{"intermediate_size": 384, "hidden_act": "tanh_gelu", "norm_place": "pre", "bias": "all", "init": "normal", "init_std_qkv": 0.034, "lr_mult_o": 1.39, "lr_head": 0.00692, "schedule": "cos", "batch_tokens": 16384, "train_tokens": 95640000, "max_steps": 5838}
Each number is 500 + 25 x the weight over its row's rms, rounded and kept within 0 to 999. Layers, rows and columns count from 0. Numbers have three digits each. The size before them is the row's rms in percent of the matrix's.

# layer 11 attention key, 128x96, rms 0.12, rows 76-109, columns 0-95
083:467504549485462477456498490507509531520511515519508474483517461491466481531489536502533519513529453516466502498476492496519453545549505501510457520494472495522463539483475495526451506456481521520524521510496471481529509494475531476492497546492500542548517513520479497493523456501509492491
081:501485513480473502504515475449491465519509562467483495482537478492474522536519491539497507520493493492508486511460518497484492511449553537504462512504469515502499506501503493549516476511508466536507477496517485467507466535547458495487485508485528530463487497528565546504470527514476485499
090:513532452534498456486496529505495498504484507531446475490531521512510525509474521495465526526481485490499476504505506486499519492481489459491499503510489473503537528497497466491497495463520544579529467477489487509507468566489471474484538504532525457482522543516516498489496543481476526477
087:521508521491507525516505532490472517501516491478486453506493485486546503501480463525519490455462490496469506500461505486516499473486580522478468501522538539481518530555530501458576493444526472507482512511470503511478504496515517522491484485489496471508518498482526520501484510483550508515
091:483489438508527508523510504527492507488467513474485536509487548447517533520511487523513469498511485475528457481454512483524517519546478542471497530489542479489514524506485529472485459488471529524497469516536506473531510523453480496519530505476518505525531523503459499497474498537487535480
083:470535479501493481464476496452472469497492494463518531515529481501510488485481491492501542478512512530497543467525485497531520489503508560474506485493487486485468478505510487524528508453466493512513514503455534498494488482480500530529461559490520468474519489477548502453555473494530501539
093:515557482527502514508532539474481494488511521499522509472513499533496505524486460493513485473552473539496511469451530507476513511489527447490495475465491501500538510501550503536484522526467531450509456497485514477518517521454470504526492472506517507536483515503518473451456470511504505489
093:483490511513492524559497493461464505475453519493462461504562479450536480485512485466491496498490494540484504508523493490493547520544528497535525503515482503500502501467530497534467488528515518508527494500521473510501457513502551504506450503506468535515523472507539489474513477463519487462
087:448484486500513494504501541490516507533483497555470481453510477506466492521496491523521504488484549461469501517499489486534482476494484509465521504510462546478549468512477455529500506516477497475502522514487513517505524519500496532404503526504448494485489489495480511490534532480494524517
094:526508518533488475503513495503451526514502525512521439495517483530524471511482513479482509492497468491483465551502448518471533488475506485535483450459451524494471476506506535495466549508509497547498488510517475542457525488472522530504502484509497497484510521496486496518558501535529472496
087:497485462504468538515498481514576522496478523492485483479509486537535509514474461519525473506509519486483465554512523499489485545497504550482512548504501438488502522503482473484514492492556541463533498470508491522475477508515508487491488539458466492511497464478524490472503525499500529501
084:490529475502488513522481507485500456478513476468499558507480492484468527505541507479533491459465520477489507485494514511486511521509547505524516526513507508499535492528502522482483524538540477447501522430563521507494494477502482537482486564498487450489496474506501525480510506452507514497
088:523480455491506493510555485511498498536513482510476505471444510458515522526492491482462502508516455527521487463496488489523478466531485526468503521528529534511470493486461498478513473477491498534521485505468501528500459502509560512487520479594498501490499498459457516512503474497501501503
083:487464505506498541477510478468492488522527470534512496516485479469485483506483485503535480506545507469520508520535509471515467480471493487554501488517494489419502556483508470493497506494468506512488484527475497483548503514550485470506533521474524528496454488531472502520498553524474485536
088:507470483486554520502550502491536514518486496466475543537515484486512497517497485529490514510506486527483502497510489548492505501534512478480474515451509524478491487509496519502532494524443470539502485495487519520496466473482508455514506523470438490507551512458515471478509518422517509520
101:535551483495489476520530532478487463495488494460489548550507489471507511467482516469508492467499458506506526465513474507480550513519506492506544500493512486537527511510580493461513513504457472507501512483528479468514487467481480499517514490474530474480515497535491512525443485492501484529
084:494500513481498481496507536489515476482497503442496475481465489532522464463478508518550569477517491551542494526463496486491493450510484498530521495475474459515500497516500533499523462501471425524527505529516500496503468494514501491532497526524493493503497554537525479490518502469488483504
080:507504480569449492507521471488502535451515472539528536494514510483465475512487490531491543484493532496490521506544520477489503484463496518501536512466506506495502546471453504467521526521499494512506508529516502513483479497504507471502513483532504526450463453498459547485503500494479548473
088:477504518496511462516526496473524447454505529538520514509468437486505502546493482459533508502508503492457482517517546489520490514481487482494513482520543491493425501506532499518495501493506490510523505466514525508534503504487510483473450465552453525501467481504506500501495533534466524505
097:485486461487550485478488473545509521513497476516525523494517477459545465506528494563473454523524509483503475490435501480499495504513500470486538516511470499530498536472526511515456493540527459505494486510517526506452512518499474483538480491496495474500488552496519456477504494488473497512
085:511510485460481547492466449515507467481537490524519521521480463487481485475541484481482497518514482514497474464481537485536547496462476504533488488469545502467530459506538491521548518513480533477521496552493494482477492500520467520471482495502501448534505519499521529502497513502541498530
085:532511484525508477509489522508506460462497508520464513471459463461511461533507528484509508533533479522513487557433506483461526496489549497518521486511490500497501489488436472506501484513508499546513462523511452511467506483524516527493533514472520499508495542490450475510511511495521525483
080:462476495494512489508483498515492497510526546553523464481511525488493476490494518494485555540507445471513459479503532503529479466500474481545454505467520499522489517505525535510472479504513503512494490547465478510502468514516493494486494500511495449534501542472451482536549506480506455495
091:498544530505505550516521549502502523498490514472481440528531514518559502545500514512482502512526487511494464511511506509478474520459528504490519489491520548485471477495490506505497438499524484521508510510530501548501499526504456482481483488483474440477519525474480475452471495481475465496
084:517522529498461533488524470508502489494467487466526487574482499519506527501518460481468488465531512541492502494511483470518489545557515485462541504487508536504543502490487498517508484521518487504460522482491529498519488484510504496512504506511440417520472477491527470477483491517490521516
082:512494475474505461502490431453473492456548483548496493462464502545500494509475478499496479491501540547505546529524521506523504510527473515487466486488522485475503505536507502494492480447552517483488480523530535513474499507492497503493518465504481471529497475543481512461496505485520515537
085:476497467487484454496515515528504535436510547522518510516547493523520478478537471484509497481466496550530502500509511510465506501477447499530501507475473516528495503526437522476489491512499555532501495477475524485472469482518518515520509484527522518488497475553513488491522482517489489445
096:496472474478495555504505522506495463490540477493501495500471499511503494503491511485485516500486498499549483492510450496539482499509511522525499453459494513531521467521467442473492476558495463549513493492498531550484489478458544490518538502504502546528485487482571503488516510486493518491
098:524464519498499517470517514501533515548468474489481471483508506526485487485534523534533508488476506486558485477477507514497508472481520541531501475448515505467485514481449507484511503490549484452534531534466495516486456494491482502463561469495525463494513531507503486465548502494498483493
085:502486540486493506544521484478484533519493498477538440449506477505465483482503479492465446549532433497528497463511471511500507497486527493514481506495503520506481540476496544519452494463496502522511516533490488502464484535517518478504489486508516521459483488466534520497486497518545500538
092:530461513473500459497477494518480534552487505516487506469515502522483467479480456496504497552474508522527453497517486482508499453505470494475510517522530522474498480476482557510483512502523488540517502540480529481484553492526518525514530497526431506461516486507471449501516491491480502482
087:502518513463492519465523499539493474523533500461460512497508487528474511501516466463519517489469506457465511495496490496554520511472461507501543512520539458498452503506483484474509491481530499469480467489537507543470526506556504539476476488491496513527549495524535497501517522516552509488
083:519500504523534516500456503563474501494503482498483528507503491499540512517483521478476509510508481511480436476520507479470477536530491498517429506453507504517497480480477528449500501495486509521511534543519465526447553504534482488545507465525486505464500523524503491517519518468483487497
082:496538492527452478496499492525483491492532497483532568543479503445450504519519485460499470480536537479517478492550484466542553518480498495474513469509478482511519492494521492478467499453497564531475502509517464494469470508514502501473514489497497490517515489482523484495481514501500528523
# layer 11 attention query, 128x96, rms 0.116, rows 77-110, columns 0-95
081:485465526497486483478542474490466494513526515533522494518540492510461514484496510507486499535515482518502461493497532510470534509449527441488500507513479484544478476464450559526503444536553519463534489524477498470503507513507497495505516514500476501542534509474489510499490537498508471481
090:478529482528495455482519533502471534496529470434505502514535479518510495491499525476515521493502536480476502521479516471528519527505504482535562521490473513489487516486482479539496434486482520532492488516483520534480535499478495464464503517541473452522470541513495512499498493519477487449
087:510476521511531475490517503483467497495494524514486465536497545500532468523502506492493511455514453496520520509486499470525477469535535477464480496498519511486471572548477512483509517478534503496509472549487501466528507472487521510501503479504518463535547502510468483463452522510544513462
088:507547452490549475527528512543504495499473487459520522514471523493477501461499491465536542503481491476505520507506477472513530540539489547491478496520489496540490486467505542495511446467499528512509444477487515514482529509533537487497527472506540509487491511504465507504470462478497520524
094:533505495497476470482540431473497468499469480490504522491544521476468492500558515463506504496526492516509492480487531490459474488497549519494506488496545520459480449509501447504515536493506495506544514494506498512489492467458470506557480510510515483496494508503549545463522504486487523501
091:519512532496486506480500501455482534447481500480494496463521486492494492491485507500519518467506480503520487486514492473505488510496483471478495450502466505524531502497499492565532527459518543522503453495515488508538541498459514522543490501512512567516483547544527472494460486514465455513
089:498508500491491528505547523482426492481502556447481460536536504473488476490501505505514469508499514515496481488539524505466497484525521493508503456482498514507511508517483543534484501518508531485500494468496482559475440487469540496483494466467464536483533493503530503531497518485542497512
093:506467525505526482475484533499494509533484489524496504466513466502494484523498495477508473463501480503434475472485500500509461516532511462456509524551520539477522497491490486502508520528475491509548540463528536506526499530507450529430481507506471466530505523505482495500478512503474550484
102:501490579541494507470462486525481505544496519507513458533509513483534500509505477504497501477512487541438498543527457497519517540499506502516510459475467520516470483506448485484477516481502512514479518509479470477493564504503521493527489515449459514511507504514499501525543484505506472518
085:473509428501504519508511475503504505481500517513505525487497484556500474496500494546516489504488493531490462466490489464525492512553492483569522532494477463452490511524497495516471491469503534495530454468487526492498445504488493489488463522509519470520556465507508507502473527463509528519
097:499500489533484499523518542508494455524523492516496532515515519501450489550505520521486493471539503463500465444465525500510508488545507496497473473485505441513560508517488533475504511541520467524503467474547521518518462478449474481505485495483505491502485491527488538482493509485519543512
094:478482487519511465501468512525492524544497479503491490498463537445543509513494495511493525510473467496543555513525491528519477482539510517498529507551525511491467522497440463518451489509528489481515528500495490502456470526504534494486496472505489483462502491441479483474453469506508511515
085:533460509523490518515496519478498518497510472490515495517504459521476484474480456482534538511504521482482475494460539525504488453473479463550473530555557463487488512472540508471478502471507506485495493525494477461508491552534522498506548539486491510518491487491505471482497527500527517458
085:480486499487519503445553531498509485518490525479506523503498464478466431514479505543475507501493513504544521458473474509499458530517525514500494518502496525470437466496475526473538535508461471511560527498489477494485473481529523513531501503519490505498497500515520485511489526444494523500
098:517529504531449452534519533481483463488520473552464510464517538488479512484530513519501525475516513482508520502523500479478516492506511520487446508482505534515504529485523517476515469519443509539504473510505451525484491477500525450527504498496507492482468501513534471555531467506471488480
078:483510537477481486466479473492528512515529508490514474460488505531539507515460464513496525485499507488532468505483542504464479516520535530524467496442464513521480495496473507507537485518449478482492534512484474468469508500477508503550548494498478502503543543438519526489530490489482514517
083:476456493510478519504519506525522531510508451492496533490547475475512546512481495474491488482425476513529485546524499502495527507499466503535532503487541482531520538498505468473490482472510488486540514517501522533502457525498481455489498493492449485507519485488457517469558528493487488507
084:496496505515473475531514501523511528527518489529520507494509510508544470502462468466493490518518453521460496485482522465482482509490459430515526510504493490543499490521495469497483503493519505482523516509563466512491467509483514479547479478474477551492481451512506500483467555529488551487
093:466525497497545490520507454487526474494515488492501500502481473512498499507518470508537509546495514519518470516462446481526461505499510499461508486478473470568478501451559525529493509501503493493500491462481536553470498515529482513495514467482482502515483518486560493507468496447488521512
091:464497545459491494492499521523501462451505498480499507515523525493515504480491514486492509515510468496522506450501534488515432470481443477474475512478522434499488451530527479545526513507529521530509493544536469484526515469515487513500504520468510497495509529547541487512503511490518512517
092:477520542502509487476484522524519501479528488485494505510455505454510532499483504526545491490507506528516521566450482484518529499518515485554521464506488492541481492496470487507492445519487485509512467491504480454480511527483543514491511483438479475504530529483474479530487492450537517512
086:492507526477529515504464527507530496539508535447500461527503482475507499461510456505503554520506459482502514523478529499539456487459487529533513478459476520532473505490515496484491468490523524473466535549496491488444520483525472519474472491462526497477509519485495526517516510501526469506
088:530475505511508501442517523469474521513525535463500506512453485509531549521484502520465522479534509534485520495505442486525455549505504504487477526452502560521470527502483534505484499493520522514518490491519518479469513505477483465497500469515548500509490518454513501478459517469520487490
100:498501477502527496493507518503488473494468483486518523520509503527472524538492423542463483488498522527521463446482467502492496477514512490472489496505553500491553493518479488533493506517493532522468522530544484456554469453515528494505497467527503494493482475486535526520460510507469524506
089:515488475425477518542494497524487516530492498498509482499487501479488506521518495495509485493492536510533464514525512451511482485491490505511481483519495482471490506535483428508479460409549493484476527518495514522492490492474470563516512493488491487516483493546503501481498549514498537512
082:494488500529517518491508498513523486493468511484510503537485514519519486481523522492494434510448487493516490538495514516465524529488485528530468463469499508548525496541462496531472475486503516526486540473448520511450466494477470507539512520498478511481537529540505514458510495544458470502
089:503479510490487512483459516538483478456508471477510503500508503521511502497488511480457523512509524498525471475509479514489468530501486506497494425538465528503497463530431503481479536561465481526525496538461518494483484489527520510524536516514497498502502471468518501491471513486534561526
099:485493512502501518458467530544502501544526512488490499511496468518516525505484505542504524472500504535542518478430512509492471485501492499485518493506477464465508505484463477508475510469478498454479534506485551454470528543517475505515517498522516440493522540474452475495529483471511484522
080:495509521495453511536502455484480528527491563488496465478530492476501537496512494475500488519495493497544527535529487532500487470478500489437534505506495481534485511502483504483407483486520544518499474520514498453508486531519488495523486520499479497502518503455507476473479505482531462525
094:489510465477495491467475482520466499576483492485457481483488516459506460499491474486543459499486502522509516529523476512494508478507483526509533528471519490501523496519504495502509471520516492484469574498468566460462503544498508510495550530481472518509477520526479473496501531490488493523
100:524501485512497480506507454505504445494492524514500528517477539512505485536482530514513535480497509440495473445521514577493506510524466497522511505478513470464506504521471483475492494517475514493482480518551544539504515488500482501521471504481481472509543501557507468473497509531548522487
087:440481499529504505489474459496496513443530517460511525522499494459541496492479490478460470515516530481495488539525465507532491502500514555503504521469494531514522478532532522480494458496485496520501524527456526484508511501494519489488519454514517520484489527501470451508547474472489540539
077:492509475484485503539530524495498499466516464455482610497495491495460523521492489465530496507503498476516517508554496479521512508463481505489465494503494488510531487501477479494485496480501520510498491536531470519522498454537506457505469553467474468492513523510534483491502477510488544480
093:435441481522473478500514498547488529523515477521566438492521508497518497485511461488446494483524522505506501527493524477462526481514515454475500466502488488529508521485482517511493494477521465506482503554555503525494498477478505514519486462506513485485555510497537515494511508500491516493